Part of a small language model's weights.
Size: 16 layers, width 320.
Architecture: LayerNorm before each block, learned positions, biases on query, key and value, tied embeddings.
Training: a variant of Adam for these matrices, 8277 steps.
Each number is 128 + 24 x the weight over its row's rms, rounded and kept within 0 to 255. Layers, rows and columns count from 0. Numbers have three digits each. The size before them is the row's rms in percent of the matrix's.

# k: layer 12 attention key, 320x320, rms 0.0336, rows 95-109, columns 128-191
# v: layer 12 attention value, 320x320, rms 0.0293, rows 64-95, columns 128-191
# o: layer 12 attention output (transposed), 320x320, rms 0.0732, rows 64-95, columns 128-191
# q: layer 12 attention query, 320x320, rms 0.0368, rows 96-109, columns 128-191
k95 119:089109072170131149138155131135121148141151083133097158144078113107134076117128130104127103150130127139161127150120114178132139127140162134157120126097127112147122147119136123165110131135118131
v64 144:130169113144120149110108133139141123165132111122134170129151136183133125135125110115132111143133144150095179097172146112129115134149155161083140139098132087140081145121165086159127125135144112
o64 149:141141124142151162176127087095165117165143132102122100123141095115144167102123130148147176173158182165151143103136132130147116129142081084123126125119143096138086126126097128138122175110141130
v65 148:119152163107117113092088106129127132164107106118142138091125119155120108142166142103162125110154108087095120107123113112078150147120101147113084178149064143120096131108126099158135134160154133
o65 155:100090160134126087163136135187119177149152101137068130113087131116143119149085133143086157156127133099088105142118115139104108137132129108109122098103127172148120172142135087135162137082118082
v66 144:135173131141154135138077200110107135156174159125133150116111155092162097159122148105118137135129147148103122113134143107110112131147111158133087131143155127116173163162152108145122136162122121
o66 142:107154102125171120154080096136107116131101106130146130123124046153145185122127129123081099116100127154163092194143157160127095127141101111104161092120162119117116139108126119086131129119193148
v67 135:148120121140121092141182159130143126173080149137137115106106153075083114141070125140134112093136112154149094110111121111117124115106129152105141121079125146145098172143184145150126141180132105
o67 136:130132137122149113150134130130131138146182128133152124113097152153159113101141097118134149155147154103159117149139146103138107134123098136151090123152126122091142121169081121121133152129116117
v68 145:104149146113111133093142099140109118174105116112148099088071107092123070116089137155152143104158119105097103133163184150111090122115114115118144130113128139133125125111104068132108116138120131
o68 149:167119114112196118166103136151145104125122119204099152141104119097108161133135147133151134118124145096142160141117112088094114130126077116158125164130151106086122161118122137113083092109102117
v69 143:128103153106124133146113111144157109131122155139149078150164142142105093097125119151128112134109174173093123168111152145123142132098115114112134152078120090123124134107138134139099123128088161
o69 150:083139111121128126165104192135098137095122113135142143159123127116157129132088133157150167155136094131133139099109131108115148143133138126144109119139128162165096128073143123149116129172118159
v70 149:105133066119109145152162133170126129133068141129109111127138122168081137098122122108098155138124124061126116122126118078139132106130128138165143163157163152142146139158086111149148147144132131
o70 148:113149131099125113115136168148121102123104137168115113107126116145114151111165108161142133159070196125089122104150125113142124113121143118156167136098129110108118141119125130090129112072130105
v71 139:150136132115136155085142101160136114134132115119121091204105160115117108180139127147137118148167117092162136093144124125134135145088148161096126144125087107110111176127144139113123119127083159
o71 144:109116117134096135152120105117127100113130157139111159126105158148116116144111110133186162139167111100102125165164185180113092124136088141134146150121121148146142087112157111144112144123126121
v72 144:145071105121146116149100124108152153101104153122158154196117131128140140152185128101106149110112117144120086173107137084136113126146135108158137177150125150141126127118110086150116131111100112
o72 146:103123121141134145165152134147150092154098139148096148133145086114122120111113153136179124131057065170091108095118145153094143127121134126084121158126133123158149124152146116145121158123106183
v73 138:113127116180112113118082155106124168119101118125110057151119145158146105134102089090120117111100125131124175171166154097129090147145120107129117149116113126148081097112167155180136155145060138
o73 140:114128166124179128112126094109124135108143117156129099165101182131124151117134133123154177105096189154084173117140139139140179098108108075087094092130122127117150097161136138123144151178137113
v74 132:106121114159104126106089135156124152094097112141091098141095073126156127100136101123104133119144129128116148138153111096131156105146134137076103123100126115141180052139086155178137154144172067
o74 143:131125096129110146122142116142115079191143151179110139146117159144114122146140084153083127118176123123127103139117116116114114145122182097115153153102177148126158109136117089141166102155112146
v75 134:127169116120110136122085133088122138118128096122137114132151141195137074107154126143102104104174132138154176100123126130133044079107115128138123138112149121112169169143133110152139138123092152
o75 141:154111133115126115128141099118119127097149134106126106086128141154171133108113092093114142166152163113128153130129133131139134112133095108093180170117168139130106091095085105145121148151123113
v76 140:151199112092129151126150128119166101128113102136117121092137104097150101177105139134072104113124140152120132132079098161101134157136163124129144142129130173125118089174095128151110097130117131
o76 149:140103122125127118134160116134118128165128132067118137143103094111107128122107112128104144094145178150111166094112124096125161151107107109140156127152127110104119138167068124139144099167125163
v77 144:149136153138139095138176167098110108106162081113153134134131135158122138156082129129146108138116091119149098145126132129139125156124153161112117117100111131110118061158122139162146106176095167
o77 147:192111136117116099114095116190116142099095125134145117142125136102149130137169139118153173103081150153114147143131132111117142125173115119100126104124138136115123148151126136134103137151137099
v78 130:138094126132107154152123145125102120121122156145143120077136103150108097147136115119098113103083108129101173140140103109104124110142124138103144127165129114159129125132096140151090115158136122
o78 133:167127121135113118130103195108144163161145116128127117116079186134127118125125136136104163100177164135137120077152134136102127147122174146161129138099086120117133165125125106098117138121128134
v79 131:099090145142054135132129119133107136096144165143117150113133110117110145142132126133099145100123139118141133097115119145118134133150115155100101152091116144121148139148157108154088106171089135
o79 135:147170161094155113159103091135121091118162126122118116087146127138157116129124127091146093111120128110100118141129092136151160140143149128155130133121189104105125128114151110144142161122122100
v80 135:146106163090126142145134161150122101122182160145099144173167060138176121128106123176097117149102155127071098095092165123116102142113141118141148142095174140106195140130150123123084102134151184
o80 140:084110113101106123127134142151110120118152120138172128152125100133101120116113121087114097150161117124135118111147106167105117158102131117137151125151119132146118137102126114128108115127120168
v81 141:113126146075145162141080146110159153145171121128093095147083148145106174141093150120115146111136128111165163111135130141117121106096139108151140134179129129137142113143129082124153141142126118
o81 147:126153135146157116068103107114133107112151137146126135116119109103145119124119151159164122129095130116125143144122134127148127133134130135144130137121173129161134140117134081166098088107139132
v82 145:137106147176140128131152152120141125076137106130125111171095141114098173138102157133163099144104120145102150140082131116125139133148123158094124169124152138156136121122143104131116152136137139
o82 150:147117133107114063158073141150124136084142126119151161118133128125146164133129113106146116166142080158118122128134121128120106134163149156163097134102089195169157143155152115109101111112125168
v83 141:140136121090104121087150134135142111131144113123121095149190096155110166128174136134167130107211122146102128114161098150107087151137141099121120107135144148133131133129112121184096091111122117
o83 153:113120099157151181154107113131138098080158127121114113131100145124057115091127135141122126153154127130140143151164142074156112154139156148125128146166147147150153104157127171127081133104141157
v84 138:118131120139130137099117112142129102097088170128098109169122078134115127121116132084138146089146122139153108153100099130137121139126134139132101156123116103150180113100122118150114135084128136
o84 144:165128167119094142101160156162130105127131077158147143169138127118090147122130108120097128163094100146143142097156135150126104125118116135172125144139154132155121145141132126146139123083096156
v85 132:143107166151117096128094166110155132141110088126141133138110111113114104091099090101117128133136155161089139154161142113164129156172174109136149133144106125148122119116134102116097152130103145
o85 142:141118104126136184104142124123093098140106090110130109114142128126177153128139107146096127117137161109180173109142123080098169169136141141130081124156143142131163104135124111119126154118127141
v86 135:121120148137118113146097143084154109141153148115112145109136132133126108107127109138151132145170116151123136123161145137139086137110150144166137111164053147108180085115104107103154124110154122
o86 143:135127112162113121089110114147120135157125108064125143166153107161114136116080144159107100131156204110124161121121121112122116104110123136128085144161165122114154101094153151136130131147082157
v87 144:108121167142156126089135120107114122150158205137120162131113141191128122077157096097130118117119132128151127116140085120162142111138147173134097106113137125134140120141128128144127179167142139
o87 141:120135166134136149135117099117121108138143107128102103152163119112152131152115065145091102141155117147169109138115102145105159141118131145122120118134090129125129118103156089109131139147166105
v88 139:124160141159075112092121098121148115149128120128107154158176140105093096111113116093100133141129142186119152106135101096098137133120130153138096141103092119127101152119117124120162120115090182
o88 138:157155071145108131128169092161121141138105119075138134112133074166135129096112184135142158125100108128123126152118131113124147100143119172147145157135161138139108142121141155138170123155136124
v89 133:128133138147131169124114067141122145101149082140117104139122100132170142098120146104109129185111156072162137115076126140075155106128110108126115115144125137120136125136130117081142148147171134
o89 140:130156110099136098113077141133163125123136127102147139120112117137136098113134125134091132110131142081083141155094150124123127116125153118126139103077093146159101128112133120111156152135118106
v90 136:120098146146121096173120107146089138149123124149156122106166151120148139108170133154082136101107156099100133169106120155109174101102168122137087146136166108138155137135135108062099118154130112
o90 144:100159102127110178111141154110170167154124123150157086137095103146141096098157128150137120141175138101215132133143167102142110139123131149175127125122095128114150122110115104126131129130130151
v91 145:156117120124140128125150126175157111115075145127115135142112171115152131082113095132122129112155133103120117113146159126154086130118182129109096143117106123122077126124158095173150091140113144
o91 152:154148206136119109107147141118094121176123149124110136182110112102128156153134128131128156174163158142134150140112137154090105135108119095179115132139141158132150089134123107130150153134114143
v92 135:106158179116132124182184134090142160151119119127075123095066153153097117127184129090122130106128161125086169120127117112124126116162139142182148162157101124141113120138117143142172140161114127
o92 139:115131155159131113090089132106146123148123161085121104163139090145140155096119117167116115132087192131136136090073118130137126140131123147156127080160111103124075158115104130122114090130139122
v93 140:150117093074137116127104083143152117171117147134109133115161101119167148160149125171161102140173105127129180099139097138109120152146118128123161110133142155111136104146119127130119105095108126
o93 141:090100141147112125155151115101170110142133134102142152149097144149128111134095083174114127110143151133106158140112122098091109174122139143147145113149111137116149119120091136146080115093175149
v94 137:121149106148134171110154110163149113139089159118158128164154124121148124158119104089091147098138117132179107112122154123111130102132116117128130156142167119142086114092151164151184141108107143
o94 138:180112103133118153124135138121153132135132167104123169132111152161094153122141124119163195133111160129118127139102147136123116111087158140095135134157103152121106146138097135154126160112137121
v95 137:131140150137124086151120132116108111140140089130110120115139129150075135124160113089170129110126148121130092118119134135201155140159140108101127170159079115112130091111151143109154092114123166
o95 146:103134132132142117116139147165130125131111130124122125134074143136133149111116165122128130150118136100131174157128124125119127128093142171096184172153126191136122155126133139152106129134130108
q96 083:114114114127143147089132151136133110091146121114116144117137121094131150143155143129136145118112103133173125125111109154116106123115112159083166087182148152121147110142105154109117112105127130
k96 088:116130129126103186151124128131097113132145130183104117097172144118127130175137139122141089137115111136118131145129147128148108123101111136141167119167111141153182100134085149108147110088098130
q97 081:106147144111152139171133143122111132164115150133132141113118129145111152120117129065114140103143145106089150090117168134096154138139139131160100135102116150148130156121130126120120185113121171
k97 086:124139159113129100114142100128138131111149132079140161111099095127137162115101118145096139133122139167145102092120117128092172125135159127098116105093141110119098149122116144097128139128119107
q98 088:107102105166114088120138124112103143118139135152087191135200084118124091135095180110166120142088115143162115147129111138175110087116105103162129127121134129092104118098114179138149087088116102
k98 101:112069089150147105109118121123102146134124120174108145131145099128132121105089148117147106120068166125168114135120105195125160137132143121151149123124132165122117104122114150125125103104142141
q99 095:097101133135112098122143102126107137099133136130087158145129155182132087126093122176144135105108140124128106129104156138101119101143134110176131143116105113125124136137149074138170108128121154
k99 096:080108135157146103123126128099094115117136141108139157159148128148118097121110129122159104077113156147137132154102135142130153119119095134163137167156124145157150130130145107127142095116136199
q100 069:128099116135177173109126128113156072110105136109140105114136096164148119111153110117080108136169125075126088113119119154100157156126124161132140089140141162107109129121154124133125131171143120
k100 075:127101106164184185133117140122115125132120113167159094143152100131129138140173149123126078122146144115140132160096130119153112173121129148141127126110126145138151112120135099145125127124125150
q101 072:140119116098120121124109178111122138129135099151166118065107173107168167120080150143105083126128173128092142117144126136150168104113149097146160116091088096159140124091146105153140137108092131
k101 074:096109168145083145130162143112120157145120135135134117139103136171131159139127141130084090151115165136092125139084136137163122099104125132076117163104079106152140116101098106145118136139117130
q102 079:098141157109140144151145142141144101106113142131098132122129098137138140133156122116094155120107112071148157112107105132120124110126120121112152099180134126156192149138111128123076163111128157
k102 086:122163151113120120162141160129126123123138116119135095121193143099134122137141117133126147159080133135133155112145173146162090057095099120145180123144128128139176172156116162145125109126089128
q103 076:126117092145137144113121159139136052135138090083141110127109098154142142145154074092093116128149125110116134124128159159119139131124101117119128081154080154163136091138106116106105145133121140
k103 082:133180114129075171129148132127135078147166139116125106120120116128135141155146095144116128149132139136114109144156175116129160089104111108137115084131096147139127131140125099105101150110090163
q104 100:153126120120151144163132145147136135120106151165143117089102112092097142149080101100147139107145115135169124089101107098141090152115127176110129095131156180151143134111107163115095134121143143
k104 098:178135094109109090141117116175169142098148128168126109112062154109121128127112107171107108161160124142133083122120100131111151098142168126123131120105148112117131146103116177103114142135119114
q105 081:114118113174150138117113153148132102117125115127122117087117119136157104108161093101116070159105167120098163114135143170104179160112128062146143106118095169150104112100141125128124131145094112
k105 082:117098131172122191099138123102109159115100127150118150150118130130138109133139152140120078159131173126145111161110143159110129072144154110149137139096135122146070111137149099118113133136132132
q106 096:128145162106110164196140106128095135160127131130141148143154115136130166129166147093146149160139112103123164138136139138105141088146146126123122135160138122125132111173112099136155190110142108
k106 100:149158180087129128160140105120117133142121118097151155105151125105102166101121125133135172104107101146113159089147138108137123106139119165095129087157144144109123130157106133166150145123131110
q107 078:153122126102151138138101138069096162124107140126166128091139138113148170132094174090125141139100125114162119135137125104137134107101182144144126137125153108107100132092121172130140156091141105
k107 082:177096135122103096102101110139123153137124107150143137136119135141122158118123155156078116121095112116110142124147086122107150184134165127104130155125154097101109100137104129094130153112135106
q108 088:128079096156159107122128167120133102144136113117137136120130073152138086124119137085122096125104152132111105127107140141138161140099137117139132116099109161135090148090147168151108120104136115
k108 086:110100063171152125120124146131157161125111096172120117138070109135141126129141120119111086140122157122133128152116097137101164135113143134160095137072153146122072141121144108140078156108155137
q109 079:122136141129140130132161123125122095137116173128099121181167099147101134168178104158140160115104139115178115150097125148103101149126127156140143082143137149084140150138128144119095124135139155
k109 079:145124104124169127138139106143146083124098126136120141162180116131099081133148102126166187132120120134155110121119105134087114089155106131143155117138136134116141146144116181101152119170157128